python train.py --n_layer=8 --n_kv_head=4 --head_dim=96 --norm="rmsnorm" --norm_place="pre" --rope_base=10000.0 --rope_fraction=1.0 --qk_norm=false --parallel_block=false --init_std_down=0.0 --beta1=0.95 --schedule="cos" --final_lr_fraction=0.0 --batch_tokens=131072 --dataset="wikipedia_en"
Each number is 128 + 32 x the weight over the matrix's rms, rounded and kept within 0 to 255. Layers, rows and columns count from 0. Numbers have three digits each.

# layer 5 MLP gate, 1024x384, rms 0.0874, rows 71-107, columns 0-127
162174127157097061134121085117141130119140099155129119146190105105118154088174106033140168157127091216138177083108184130052149120113126118107091146166064151140188079148141122135105099122167138167105133161080119133167084162118111080097144127116139123095150129131112140143159097120074176202128118139127123102128120111187082119115136141135104133058164159158170144100137156139108107143173
114132098113068136139136213105087106136094114162114134121150116153118104084086120142150080111087094130094089111187134143133142106143078079119184101137146185132121162120108103130138175124137053141066120127124095112118136122097187141191149118186174112104101121111087128140123082113085141060135171112175141098162136121116077161123150054139123091169116074115137148119121143186137171135141
114103156121137171148115140156118152108112148133117100138131075159109169104184085138119105124160137083158191122098085148131095210140133125133115129158092162116138158104163146130154137108134076166148080149143158101103140127134149172129106133108115185132054124181094104077085166084115130118138164078079164093130077125112087067163128070133110174095171162135116134115106106127121077135167
103176049184107163123064112146103144047157149081114065191092117126170113113099146107133188123117111132164139132134196153088095118141085147132140133087156115147123149181088124117064085124136082125171146124168189172153103135200121143097104190103105109143084159113148105159124106098157112116125121088111158158114117099092130192132112151044145159106117151111125095090090137197132139142132
143125138180146138151115160142104152120121141148047181139148123141086193095086151147103179072121159085197155131118129123149108121129175141108088144156116136098126096079103100139105055111110166142093090071144116131109149121086137183154150185077141137146096104159163119146074139123123133121121181136108164124144090136149129124150133104142160147136110124104145133160162143137158124092091
119138133131163072129151136131096170080120138173123130155094132144115115118084142200068151077081096117088153131108134146141119109121144126150119099115125146118170149136108078126092124118065162110137090116097170128135073140146106102142103093132115153111173130104058154091136112108118094146149137139085116205182116153181113126162154080138100087146144172100069122146108143134159145154115
157184165098109149094183108119147092143176107090107181144119174133141136136079168140177156177113115088113166106175103099112072186177161096114126127104140134176129116147106150089122113069137153164110132193103081084105188128111128133111163119159141147131112139110099099183119180113180155177174106117146175073146132125110137061132174088119131159142154082160127160126102134112123087127091
150148083130089185071161089128146169086117138165116114121161107108172106124150160150174114117123129116157099097133094128133137133162111139174138143155081132114136167181129153168141178163197163146127107118091176087189112176097124131119159160132095094191176085148122119086176116171082100097122123073201126091091176134168151169125167096043149049148146112139142133153089167124099139189097
128067112120074179134168128160091140165167113181132163101117113107092086071144097139148197104076088047123164167139060156188148139153064121136113083143071127148176123136144173045123092081130121194140102127174129104116127119158203148140139118134163097117111144106105173148148155137134179122125121145145123086161064139130129161094095115130149155172124079150142067108098104163092184160124
173102121094130100135104126145101124100047099143065186153102171112069105115159112166128096177119098172119081145143106143103128109121065095119150118153097163152160119158144123096094136142129141081118182152138070149090102112181181137149118127111179092118148183153000171147126123131114132143183138104063239114110123152156097145107117153115130148067177168104121145083066107151152106060200
158120078120116160106083100100135128184123149163137085139120084111134151118135147136090111093176155124141083092114167114134044122121129156173175156170144173159113199114108174110151199116171156137079116137156169147169153110154106084133134173146108124186153131121121121150118119085123143118147108120106153127128103104122084141106163124068158137162197136125161125045086164177175150141172
183139052203083137171127146127188157141091085114219139091125176202108117092123110165085225144159137152072101082113142112120119088114083138118152152178150119093093155122112061102148163132153130096145213176096125094067104130125142128139138142126116120143110110135170162149109165152114184125116103102169153124134126070095120106093162106153180102130165102105137071110159154128197187057108
076174183115098122109133090160116177193142131145148126129117153093161083096183154113099052137133160138104148123123135103125050108164115110096101090140154141136132102076144111128084146108157158184136137145132118139075084096170191107096106115065151145143168101189104174199143138106085113101164132150117070161131092086081149143096124111102157116140149097195101162127121122180131091076128
105069181145117094137154071144082149111124084131137108132130119160091139132189077075112124111128102143174105071042151109107141108120118119065125117163155158081155207134141170155111086135142116065192096077159130127125146119169089120129179123071177178084136127097120140065120171076096138191110118076156162137128108193156120196148174158115067098129197160133141132107123160069167173135127
130155166128140127119134157140167067121011114112074120117094127115148093185120141045105158100131181128081115113113134149158131130140155112098146157146152125071137138108094150126066145105152158096121151171130114084126123152157082119105062155126127132116068101185150119094104119149112152122089115089107098149075113144157087183135152113144080087123201114084116129155139131179107082107140
126099118161139177131150155118157106146161118121142146156189127113143131164091079111092102144159151137156160109110154132162116063154106142122118126095133123102073168152168077099068108093138095124134120121095051166176182134156141085095144136073147122117108115134124100140131134071116050103106104056096112152103096065100110156120171188105047174128128085048070178154139164081118164159173
089135137156141131096111184130139155124087129142137125135163147129059090164166110126125118071133146097114083143075128157141113073083099093103157141137162088131165161135089126130104150098129127171155118166154144204161142084162112134130084110097123138128081097112098131144148142176113138110128124137102068087169157125188076105124204111126083121121091096184133158102142118131095120121113
170128053162164163170071168137117090129124114181137113138140125117130109147109034165106103157142112151124123101138148166110096148065161179153170168091104115121085084152137070150154128178121093095086136108174148128190098118081117149123132105150130155154159067158105168127104088149149116109172091108099165077152122110120129128127181137081098161085108134085173190138097144123105136157160
110131172101106122146148098136138119188112098067115128129187165139193116099157141119105159172180119134163161064192100082091131064096133088159179255120087101186177142131123115065151129158126123123173100127157126122203159127115107194105096070127148076061127155195145165146193105057074136183123160173099082164155110153117130138072127123214124111138118078117098128145116123053129092144100
134091130135181100129118118134126181150110080115169118150145133071137083126107126075162088101187167125132157147071061141119125108138111071084082181117168049090150083177152096154106149214112156142160152119087105138112074104156098158104145134126168145117118148104121151142066148143095150144146078182137150166084124103129177098152151101127125096150068093196142129140127084162117082161137
221129153162092154084109148080136144148145074086115147166137098170128133139128119106100098119080194152150043089045110102142142163092108149151171113043139185151138109107090109127090110153202127142184120145104146131178070157083124136110143106109111167170107117129120121154173131093066115136104138082140129173077142196136118095085171116111153107133144094077104176121137138167159189107090
150118093124115102147129158159154147146140134120084139154123112129113153175066137135174131145101122083141136174158118132084076122156171139170082146148149160112155130147159175145146139105082163187157121145118151095125155155088137183172097107121176123121135164138091169166150100133146121152125127161086178072175133121091114151091182097113111162097134152131135117161109160141119092083128
095110168108097145124140187133104098145118133129084110125134116160149085116163153132171129089095151109089107042176131141111124140102186089131104109134126121114142109076120117150166129182140083191153103190114096105077120189133131132087151105091177187138161122157097074150099176078113109122180151146172096065156168173140096065090151131113122138161135069185171128097131126181085096124104
127118152116118127115134127167087104168149116096115159148150135125123140161126170159140130103099088115113176125107194138197148070172100162120098130147087157114146162137120133105137158146145055190164109116117117091157180058136141138088135137071107151104142184134120126157092145111129074114141121149125083214111122127188114134056191137132130148159098113159142105106135121128143141099151
172142112100083182095103156113118115123184127123097082118131141098151189124126147085166143122114139170146116179176094103108074145114134186127078127139183155180113165149063150143106142087114179104158071142146172126132128132114160110132132107151155119186140108160091077103113152121148118127128114170100112142117125091087119137115163127101107104068107147144161152146168150117110102169216
114141107066137135132115149125145103106101126137092129183127096122149141140103116091099092142119105101099159100152120113152164147118129118158109146084139160067180124132187112123048156093141161186109142152147114132102142144150110156154117128204143127168108055107111130120146146128108137160132141153092154125124128099185085142075145128107221113153159108141110157123098132118126156127094
138134141130182152182062159088107132147090133128135082161148136164134137116129155157141090142156139127121137108119092074112114120127092140130173212111099168129085102120099121116136103077117139144125104108121136118118153216123139090101083160069193147158195102092142116151133098139122125114125129178076149159126162126130124143170151131057089137151155123062155172117175119141136081090153
157082176130160106161103135104147118139079222097088151128130094171124140094166111119160178112100109148142139117089129175096141189111143085085107147134120098121170135127121126135124213103155166160121123165134111179127136133152113098073059195192097134140104196095087160173123120080097146138122075112138147112131110144104156127136153145076139062158127167160122124149145118071096178141136
118156109170150099113189120049152126200138165105139132113149099137154139146166196108133211138111129137073092111195130123140181152181160126165111115210123126110178150144125141115174102099098101198123134115131141189181087168109140142089122086146211148056154138114089129145151137143115137183153180114131163084094142149164107085145163110129056168172134137077076124192094096096159131134103
205118120112132160119095101166150124096099147118109046158153178106141153112140119157119129129174108121116070130145136145124216123140114099096065146129145151044165109169104136105112089145221108103095123121098145142131124191162118139083132139162138102137105094090148122157120133106101169145135115152128112151129139172069140132155089142145130099128165186151124133113142161109128113185116
129133117130162065176137111148137170106118118185207091157111130134156166156132111119155139182077102105169137121113121147176055125136111145111151131076096188115128060175109109092147142121088111142138134125146075110106194119185122093179159163128123141115097079111123122149135121134104089169077127082151116146171199174111159114085110122095061130132063143114135156141106139145088117130109
134108178106159107150130190136124133122132089138094135173189139067112082175114140171113084081146081152079185127111068079121151100094106106113133127133092121169112147101102139181121161152123126110103090141091136127137151132140070104128152130130165143095117032117133148172132186126118113134085185097126067139128156142179121139163131117120196100127152138165073129160208159119095115088066
085093141135101113154141085151078113091169096144154145115133150153144113134143118117144114128076120111148121153151098159156173138065112169122175121143108120115131114115142143197101118142078158029070081163132167113125124128089176191163182125146100167090125112113119161070112107180109133097183209170172133075101137171162164161160113141141151133087116223146138077132145100148112122142088
128174104139108124140097119154177125117161178127163104106095099108110111103146127097078145145131127160134137111170095132130121147142095146139096165151118119119185153092159094122126111123044149065144109141140095184081103181099148101101162115134127163177164140158138168169127100116155120072181098183136116149171179087213155125177098147077113108103144137111064103090106134125109065105163
143130076144150078161095125189111149162103185158101126132097108126086121134088064116120124089123101166137156105139124103201167064111071150071180119139146129175138166204135178160094081112166179100084119132099115121126186107149106159149098151077167144145119120141195147163123124107166141120126202130178221086184066091147160132134133159098068161141124136037109100143146144139197159116228
100164130129081198147143088133099119161131178134104121123137160075213139150103099132138105132083157086156073133132171129223119148121070136149082156192134146165129196151079098153185159104113152147121092150116103207204090109136121163121099124137137118099165093127149132117195135185119114117167096106124099101188147134145035059147112135163109140113178231135092148110129150135126089137166
192151116099127156136138156153096130135097108102119131164199145127097124148098170124121177126123100054134109104103099148098105186140096113131077108138143120128136121122162173178111130101187210120163091080124112242135082110164076121165129142114094123141132111135118175073123140090144164127084114149189134111147139053118084148135176197081085130135114128210113141142122141081116121120144
# layer 5 MLP up, 1024x384, rms 0.0929, rows 71-106, columns 0-127
054182063143108134108077126087128155070153117217146102057171074121095100080118162085105122140129140084123214093134148123158115182148081143146076146132167141105202181138170123080164143088172150087113162131200105124125154146148093104142112126170159152145153103133165100094186118111138106104148179168092139062116116079113151184094082148180145105142127144094146136112147078123169129132110
130118087100121153073149118138135088138150141129138076127157107143107139104113091101076121154141094159153179094168106080138143112118113094149057093129081115188125137163127062099140115154124104115125113077130128213170175105106069127159151110133158122155145115117095119117180106101111129093101036137102141136124152161116107095196119115097085142166078148101168115154211113137126162118079
123117127101123121127068136130145112124154138075120106095143113130111128121161127141141179077138101150129149126108126152142130143113135172192154104152124116144162105114090127112174179126112127204153167103091171115110112118109141127104111175131158145093134122139088114112173150115145110141222149148076091108147061099156127172081112146096132171127161109076098108070061090117140122117073
087145116122088113167138122075052107149134048163136106133096121100113144105128105127130126148165165118161098109121177157153110158132124122196116124092118132118115158135136130116102120127117117146140172103117123137135128135135122100141107144104146051159121092135108110136127122100137130130081108100123165132147121056140114145168111150068119151142116141126102152139105166140139119091115
131097127116141118143116112134101103119066131192105088154152100142082173121171155091076111140117087087128161111139184146157075140164125160126120129128075152093107159120089158122138149083104139127123059153123079086118156120147170182137128117158118167091104144130082160155130128137178119123131139159153130132139091109184164152100181157081083122128096120156143187113131139164160086131090
090106133094101214153142122105188104130136149166134150102129108166178093135169077165139182064141120210133126120092175118156157086121130111143157162140161133116153121119108124117088119096127104125101098127132136109076173105109115122129140147115148085151105112105148125088108148179147113154129123129101125074107112086122152159179098079092094129157112122104101101129117140102111138169182
163130176146119135028151129111133090135176110125139111113093085158077105132126123090098185095075123130084184105156145135114120047144130112134158132143147122134107162180107125057113180079087080099135150112146145179086124147120184143110117134128089154130115120136169133153149129113113136130070133180135128104099130097097102148144181046159136128143128126120135126139187158103101089132107
101168177112107157205119112140073135114111163081116129121154140147150122159139126105140121168121110094123114124176166144145129126113192187080093159139137083127133102085089032107127095112119139175133108156185078101097099158157132183181149174143111215179121128159139153094124128143146137150115172135104087177122180085112137045078122122101213164050132137108133116128151123098101158093155
109175116186119143085112112164205163124069095126131150106153111106128160104137134128143167115152150168135161106110138128117115114113080124139146169118132098119137199166153138116114193149140112132141154080085112140167174098155088146175165149051137151103129099143100093137135158131113156085133145117096148124080176081108092151128112117121182133119147100161164169173164170107132099170048
140122109106090124142167109101183128109148153172096127179170147127194080148209099101112091113149114156146047103158142161146158132133102165152107194133138120184064126106116098143115180128115125110128164121114125167110089151143100149117103145158158116123170186216076150077067108105091094096134114110156168119129131103081133153096116118114210202142168108093114168136101117091170121140086
120157118107133162118157122134104101156136160128113072165138114110176127140166118128152102111136114135117132112161082091167101098175123061110189187158114123174137114093159140110168133113102085120120147151153170163081098121127146095151128196134158101141198163174134146140157121145125119146158136195081113106106126153133098132075151126061121136177182101111108094159134094110157129119159
146148203145133147152105143143175110167121137130135140145156140152124133147111140098162124141150186111112159159137139161175152169184166144143090145129108173117130186130175123075116136100172162145121073120109140128162086076089129161117108074168143113173150107155083119124133064128103138062144130112053094131128112126128089127142137120097124134124092076156088144140100124117105089080111
113083139143138157100143128074132121135132106171141136094116164176141147115066126125101142074125124117124126114102092136113216140117087147106097125141175112127174123123130167129137134169137069051057153186139157117214164113102101160134161142072149102140150132109126117101153129095173084130165127171122199153089078130129128102113082138122144124114059150167142104091125192099131132140134
110097147145147144116076098124147118156182110121177136121117129155079107154171144121145138158121139072100158164179096127180059124135117170051128119114147148097164121110084101216129080146069148032137109135059137179139199121092191124131073161128125156096071089138151124091132053102063081164141163116165116098129106193120152102082121141138160135135100076160163084129102116076053151102148
128152120160116176134113159087117129076150094128112147094177034155192128184065065125146091136084094080102081139212127119139161131180104120157134123107146132082143164125133106126158118151133170171092139096080174119103099165125139131098143144132114076102090078070084120126164128112156177169066196144111180092134144088110133109128103095139143132150105110186221111123194136132184184144128
114149096149205169130181141109109167169097168102144123109191070115118115139107123143114132111097159081182124116119158104054150103096166147139133132127176093134123134112183040076134174123166145081172127128094150102162138111199083205113086184111119116172152131125122047188119105152122082143146101154111101058120160208143155135141110144122112063113101098109131073138100151127148174152148
186095140072081160169131129135114076144141128095165160093093116118113050139125120115119110120147117130095126115181120093117115186119098164147116085161138044164137181140121081158164139105141166140094088140153150097108115116110139119158117136143146089124156156123121100116163073083159131129144097115142160105122143097077147076189121153133100170115144149072121125097121136136116181150095
133179110148140127148121126141100065117111091161171128098158125095116092100148175044102107110082155089111152118115116144135188116178129107130122111051182130161177116071113134134136072180116037135168093118137179142086114126134106126133102130152151088088151146114156107069085161099112089114130070107088167100098102122122145167128170113102124135137106171101036112118119101094146146077122
126182090154068158180223082152068112107090078124135131122143090138087168092131132111095194107170151178114113042181185113106116083114152068130184132150182121149083238145195113091178119073159095073160121040122134099146127150088059069152057129082138194070119172135153171191106066106137137097177132096129109170155127099092128123112074166076163099125035078111121133155135150110165112112112
172104093142146079144170074078114172122134124110157112155073112097154120073140099102098144070123167148081033145076138102178112100204121066070126128125192164130096130120128088178100189118149156135161161143107123144179094111137097184089132137166132144086093127151105123092124131119133121087108135106088199166019124128139113096138169083132087097158150127161131110067110106131142068107133
137123177120073110154142133131098108173160102073161186111121077207144128107138122211172132116114131136117157156137170089136135115132119156099101127123122081078123126129111120139101093105109097175110169158142123105089092135150104107101137085081140138178176129152142138189078106062118149183114105159085111048099154136156101122085188118163118101143152125128097181106100157124073067062118
112048165132104114151136166194100118163113103099166141124131083073108121169113175104168097123115121125109143174102137083176120123143105097159088104205160052161145111089160139126146078137142098114109148130102102116074074158146182182108163135156143090115104105143133147163140151083157102110167081091159129168121142133133066109133114186192094188144098114123064182143145134164127142092117
121101133126149118142198114122106116110090218107115129132138164132083096131189150098149112113184142160178131093144074059148115170160112147122143113130117109128145097168189139100143133129140199106167099084110198161111163151128158126146148097126115121114126129152134132223095190195146116150124113133181113136127092133126129184106133092108158153157121079153127115101134109150191151125116
148142155186085097088125149119082078138106063116175154121126171094175099102134113084121154128152049166197113141087145100135053187137118111145165111071162167115109178096105095045158147133152130100127151129121118117111162128111118133073151148112078128170144115088109134121186160078058123132126145137157162061114072155173057174097092101116118114144156149161107129112132145112035159125130
107089149154130077135111184162155147143134105133177130108142082138130144093156167131119143064164069132176174126056105116152115140220111150157133123130184156135150124096096127147177141121117104098158121117150105114162150102151167125155159149180058156105080127179124170115098135191113119115173161204159126125169084138145133134136109128066119124171152111089160160140089126139139113118133
150111160155163113127143168119154101161109157121143201094125090114097118122162094094096041104181104146111190137129133099114105162127135086172129130177120062094118088147112072151157102140170017110110094169163085095142095135169161169177091145116191117098065094051162113102103117142125120148131138042119153108160118144081137143129092112120126088158110128123139088109102112112180130129105
112084112146094129069138127118125085171132196040115141110160114086085155058129156132195143122154106111150076152159121131111087075084113140160093165145153127112137152094153090133127121146164098119152126155123090138133093130110132069093105064126136182122084152151116122082129129124143130104130110142156145061117132159106166110134061127150125130147232140167098166213128107148147142171137
118138097141068186111115155136109148175090136105156110133107153163140103192150152117129099127117121123052132136147161148176131073097113174121133126151166115118148134190141129118162119127121158171118093176129133137122095117103127085193145162183148101116100148158176129146128109092129171121123073150102189133070092104093180113117101111173121141179098134099077164161197118120121132181180
119085180111157193136110129117074141134174123085151212125140138092164135129087129093101067152107122196121154132091052125172092149173137070092101173106125149134102132126178147236120111102155149086117131143120124151054145053133139057160165135090153091191088132157135120087112054113071126098114099119136128137115106126071094123141098128196131125024091130162203120179139069119069144154190
125085156166147163111143167147145138155153149102094104105185149138135100150088113108142116161116132148187107081184157091087141115147105076098121147135148189079092154198131115126089096118184171094087179135128155132116231173137155125084124071137156108177121153124103142152113162161130140098135124134087130144078149097098043054201126155193165183124072112123080168125140143117104141101163
094098163176146111142122122168167182123116079102147133113140175136119138071100098130117093183161114131085092098098115090136163101166114110123129102166125125153148114147180192115119101179113113080153133131133199149170098140118135154118133111097118106090119174117149147131089092102072147109173167105109148082054164120130125152162108126127105087161109173158114115149106132101140220062152
195151132104131138127154172124145187133111094120112132173178121119094111061136084119103102108171044095130158140130115089064166103084132076135139155098135109206102097078163158184215099178131201142142120092084132129130115128107129146114142135138174128077129123176153172140051099077141084076119114138139075128147185105165162153101113113169164161117145114074109182141255175137129099141078
088219128145073097144154188152191198034099137168101106077162104102135160135152176111160106117104122083151070112165089153176101110123181165066130094114121114123111132126102130123069164185084160101135129149156122147095123128146127129143138132142178142072111041134148147098161228141139104139099204127132147132130154180131129125073119132118150114137100143163122140085078060098146210076121
106124168151158150107141078166133143164133078098170179148130151098163148131142120174173106071116143105131150101122160145101118066126143089066088137145118097128146135093160149156133126186127124131186072133122121138198168150181157150114104135183067104131101136117118127131159066145097141145108081120123113134127147197189129122174078098155105147204165144158138125195147148104142155180166
129140160129087124137101083137081119172091131081153203126121126080123127182109048184138122056126130099088160147119138143166169130124155082072144147071129133111110140114113102069132133134112130139108148113171127149150107127177102100127107146113128092160126078092169118134153081067099123168113172131088156078171116137051139136105213144132118163121124095130119050097139189186160141064131
129147138156099100064147075086098143120115142118086155069113190165182159161143086113080092074166124199103160155111186058142169111177099153185153186160138137161139096105126147146138104073119104094105142159099111130137126109107061099130085133147088125129095140140172115113060117109161096115149148094061122144137141138108082073127146123133159111135082139113091069113115171128104185126060
# layer 5 MLP down (transposed), 1024x384, rms 0.0902, rows 71-106, columns 0-127
167142144130099104152087136125141172086107186128150162091165152102067191138123123127158134117121147091121154107113122150165116113130097122155096129105110131068143102165124158091172127067151088148154145147108147141138095158092079155029132136197147135114120145148165205114137170125108091154107177173111129161112142091079103130147114179069144135105179100125091151112103103136137113134084
108133138091114159110108158159129131109137110109167074127119101092127121122127138154153104093128104121113110149136074149060130123113122104087157133078098072131194098138154045113110136123135117118170132152195154138127118146141126118193181096138132163095182103113126108094143114108169131111125087191170104125127131119136134105145163116154125105087122186137118148101116180131114123110154
099165153104140112108112109138101086133147123135118144159114121119094155094174096141123106114137165077153167155109140181137142095087107133169148146086101182129107044132124130129137081144152146125126101103167125167104131062106088105142141076135152147134113133129111196141133124108132099092152093133194080114156102128111165133147108095113104108184155124110127120139179133132152108114096
101173086164134159130123123098194095113176145141109083098103149126179147163140170133139091152104123120124210088139131126164089154174127129137130149138112135101129129147140089075125083123159082135109132107160174121149109069172140138099151135128145171068116149163099112140118141118103178127164142141129102132157067133109085172187136153145128150091079160074139062091191140169122138161098
118080126149161117166098139089153158126138137197117131158154128165115154120182141132122209172112156112091136147171203140199101136129092124212138109122082153116137157168065081129149143193132164123097095100145133115084085089160131128115121138093137129135165139116137167118112110124176138148138077078159190149132168114142125038096189143094128153127111125129065128071140128132109100115113
123141136153145132087180150095084123139100142116146121131097144116122136130130095117180068096149088098130074075145190142130120125143124179090115139102172137099100120128147163092196152101140166160127099083130090135171096159128156138078101133095087124151083130116089255134141127125186136127166100123124098145112112133172199111099084129110141092150102114135125107126160135133144036166160
123197086126148100093112095046069180203129172149150165125109121122109123152125141152120188140145121124155114128097142102130094184088121132113072110169185158160128068147166107078159076134117114154154142153095064160098116162088137112160138137203093133097099150146108146163096201138084113157138147138116162161126141096124113125103158175108119160090090176085115116146120098042100119179117
134112113131139124204067141099083135168111150103171093114132090141105127121180090080199180121113124096141166084125129152068076133113077154072077119094118097139081115096142165138175083134143092121158084130176124196134095151122092110135137152070114132155112122159125193087115108139162117175156164122120088123178077090122082092145111122173153142125075155100098073083114172113152064135202
130144118116122125129109111197124149111162130113169107144145162092147091183126147106152053124089191192064160078109162164119089107130179147175150127176145124139095104124164110146119139147109171102139118136135128084127121120125144131101085089127124135138118065095136160073127123092093152137154152175117093093153175115145143131102165189142134097130165121108118119162094169067160083110149
120102144201141114140173061115115079089110071166140096087150098087124154136179156164137092217171136136093073084163123143110076151168142128145128156135133113186156166145152123132094082151140114137059175198082086167155109103094166170168124114135168168077090193158098078130094148139166187109083145168126109094118081155137174118162123152160157078145123192100101216130107201149082142088127
135125144086079114155109113172157121121114076105111160093087104125098153049129129143071165127128103096167154137092152135178125141061100195150000060116155192136136197097134025116118148109174131141140121149130123099160092191171104119134092129039118120115157146129127121125124126073136207135110106130175114114098108107151175146169091189155179153116104141099106164166159131099086075053178
160091096114114095123199145127081096129106095140162148142191157093145161134220162077134091139149061118117144128149127119095083163153134119133203213150131184106152112093138136121191139174105181158086102128149183128148170118095090099103138139198119137163077096137120150138107071170126111097130154129146110118076147119140114127129094143108096111101155131123120187118117161089143145113154
092142121100115140126096112128159112146152132150140108167132077106123118118161148109111139129154137118144146175099200129156128101129194125122146144142129119119125112131110131154118128096158156152137071116164158147080114112126170152130097146111166148147124177131119225160149082107092105107132139191157126159111147154144137146089138140132144153138146096123164124088150098160139112145079
170175136115116093176056154178111120179196161058162144204105107136117137139073133124165102162138129100068142117153129111122133154102143150146175149065134162149127136128059086172134125180145158088145135132105063143130222129076081109216079043160090086140100063177136082166119114109119110085188157115210099110087097193115098134036076095109188042114119139106174147145042103205079125126159
068147041076162085082156117111108129124147100149147144132158067144137138068112154149164175146116087118130141131160161142109069068121154092117139110169177085139158109139169180146148161175164108142174132188162085098067088131163126114150171103184090044151098165133163141070084169104111150113103147093071083102143153115168078107053118169157146109171134139200129145131195170159111103130123
076175104122121138194125163230130098163113156076149145023091096129117199149136111146133103098116127130176159127151101158102098100123151119103140100102089122100170124089133081103155116105077136080098112157114135115137130206144106090094112129130113065059097116106125093159095126139120095112149152182189110070138126147155110138141127165161129115144121077086141089186133129115123129115125
061134075127119087121143089086094102128140082126110085166138115130116133129118121106100133143104147133143119164113051127112142078175165155120179170165093111096098131119162108108100113107167119110198170124151097086134176170173115135147120174058112140085124110107199068093148096179109094160108140090115125171129129146154100188083103152073124153160144157145092092121104182109211081172130
078053162133076072131177071074150127062081140122125104144075135138146054096138074144120160151206127105085083159096214204091110154106104136108109163159086102135099137211153140129144080091137124183122149115139038138091133088066123087107163157061097156118133090129114094211194088055100163137127117116124127141122144119156155129160076125092140090120143149122121116196171178078166180163126
089081155137103148148169096090158138112135119140164133153102126192179130148165074171127068133127112098154211133175185161157136150155155147129166143120191124101119197155166088171118168120124142086138187107144143133120077142110175109121127054090144129149135191122097159169090108099171110143038149093072076164091173164093144128166129156240132163173119158110090144162144146086112138115125
102188105158132115102119135153156098121169104075101117128144077129132095133139087122181094095160158112159110129116104147125108132116133066154131182091149076119115093172115146070149189183120147112053100075156122149121170096134072124115141154101169152102144124133165095140121121153169179098125152119145176147162116118101126132154132137157146093124181126145097146070148137166181186141172
171096106144117176090132128108100129161082187107113053142169137169164082109131090175105105122093132103155103082111103156169112123156088098122169115147160153152147171045123129104090152107084130194100100153111080159141089185151186113135088126134135107146119086082107242121150079078177125126116126163153155112125161165127073147132124102189081113108103101159099143110154174126092140163164
170143179180130154114110114104100152144072141107196127083104098111137182129101128114141118190145098107117115133090052120106110101108159087101180127145160178071187082147125151184146122124155140085155097175197068159118157128109157157103096080145104112163058192169118091140154165078121104099145150147103126184131143117133103153096112149123147102108113154191192123149135145129087100134117
105101141106130120104068142122104145093107127113142201130112172116184103137123093150187119136094162138108124098101186124105119103160168069128130120101147115124139145129162145138188178143156159153162116102103078138141167115081128120109093164140082133094201138131100046137194116093117121155211112119114109120055141151089128101125117088140095080159119163152157090065163113124153104193094
122133168165068110100138095129039117158148148123126172109106107157204106165137124170156176112129102101113090139136197158195078123105066086141134155154155101119163093106128134164135103141114100106092082155100139177102054130071135145148143130125113112122122105091131088154124146121117114125117105133144076057157129146131131167097142141026179079112098182163107193097125155123114109122136
182110118111073122124139131122149109119232090084110097155145150109150131112157186101127136125123068123159103101184109109153138116131095105152187082189127194123149060088146145101133147156129128122163101105098161102136163136177094064120131091157210158072138114185132191121170168125101165150116128122117189142089198116160063092180141131129132192161179087116132153077142111060167102120125
107219123135157156081115145144164102131156158109159180143148141170054129047133099078088092144130106101125095112063124156105099050131122135140090154127101169093096126129137087142130100092169124149154133099117144190158108160164151154151136144124149116111101133110096176140113128089173168079123143138144203151073055178132078206120162152125169085128158119222144115084151149101131130156118
172127123179145135132156153115113109119083148128161123160122095150149105135144186123100121162105115140157125168079122089166123118113196146150072117118172126154123155163057120130128128194106154145133212183069122149041088105154090096135128086125076135156115167095040150088149133130127139153053138185157145131108123084171123127090161037116184130159157140114134126148146149208160081111136
153119148122152124142081185112122082114140167133079169108120147175104071144182096137150162082155112150090114093163157108150161108087159116102060137075140138101126194109061096110131096140133089142074107127120149141167144132149111131097155105093098121158124188176135035115119125082118124119059121129137170153172122077155127099075159112084105046204117144092149074129192146154143178126150
116112210062155122100107125124139119102098167100139186148112131109160185090103135111141099109087090152153177118096130155122127103101110111150156097115075137097131112097123179120126121078183163126057036139090162093062105061109091104137119064125092135187127143161138089124084129164135135151122078099144124137178090115123112162148081142122131067094172154178175156149114103120120121111126
059098106120136128106132120124178166132176175120046130093164075081129110162064129129084098152122100102144088145190086075118092069149134109079162094136196070102109098123113133119087132144110171100100097160146108159143196116086110118145125129102177134188093099094097078171104222090100143131093086142148126156057098089153129133160157178136180120216096138160122185139137090175115093113143
148132158159042146193129089156100151195077109112140068090162154134106138132139125152118093154164174103127115139130139111138168108104152115086145125140125110192103157135161119113147098154125155143089135070131143118113133127042200097117141124150076135143176119053100098043147078127164195187137115086128114132108066084129150111132112121072204106142164044132116134102076096124175106113121
118116127084175092101152147171139157096138169097057090119160119103131131127067134161133126085158079165071100062097153123128135108119158075171107107086097114188066106121121133100151115066138150106105120110154095109107136109111138166137195148077136083139082130109110170191188148139127115127169145173134132090127121157121076084130129169096164116169146123148087119170140101157127105118138
145126166110144107080133136105130088169075132143096129174121105105137129198158070109122156107107157113089106106132123115158126149129139077138127152111114146144123115128129134140155112070155090142174117139188154093135142105082150113078077102128128102122117045169102094145128149127140139120133073127122149125170118071159099127111103065144144131099164118128115145167152118144128108126136
145159134136136153133159167105119101147116120123157130146185072089124120114114081121156131131112159187125157146120157096131109126204146137104098140075093169159094159127154112128164135117134123053158102125172121071037175128161108120108161095111163134124081109105172185182107130134155179125095059160081121172158162098126082138146100141088070136120111114183110148106140126139086168101102
090137171090102171145176137153155148170078141108223182129057137134108105121135075106135109116189134129142169122177137117135150055162129088166111195164109133133147157121208158080119118125140142166077146109115188082129088076130070133162135104093115212148149145074211087095117173123115090144141127119083166089170135102135124099160125167071161126167103088116149115118163166130112140104183
153105120110149146085163092093105186171126151129145160069100106102134114093145169118126121095178166134064072101204144095097126165225088126165160181191152139143182084161078121157124154130122138104168153142166099131159090112066139085103143104097125195113098163128141063071176133059065093152137107131124142107076109095201094090073165171168146154110125148122147145141145104135075106126078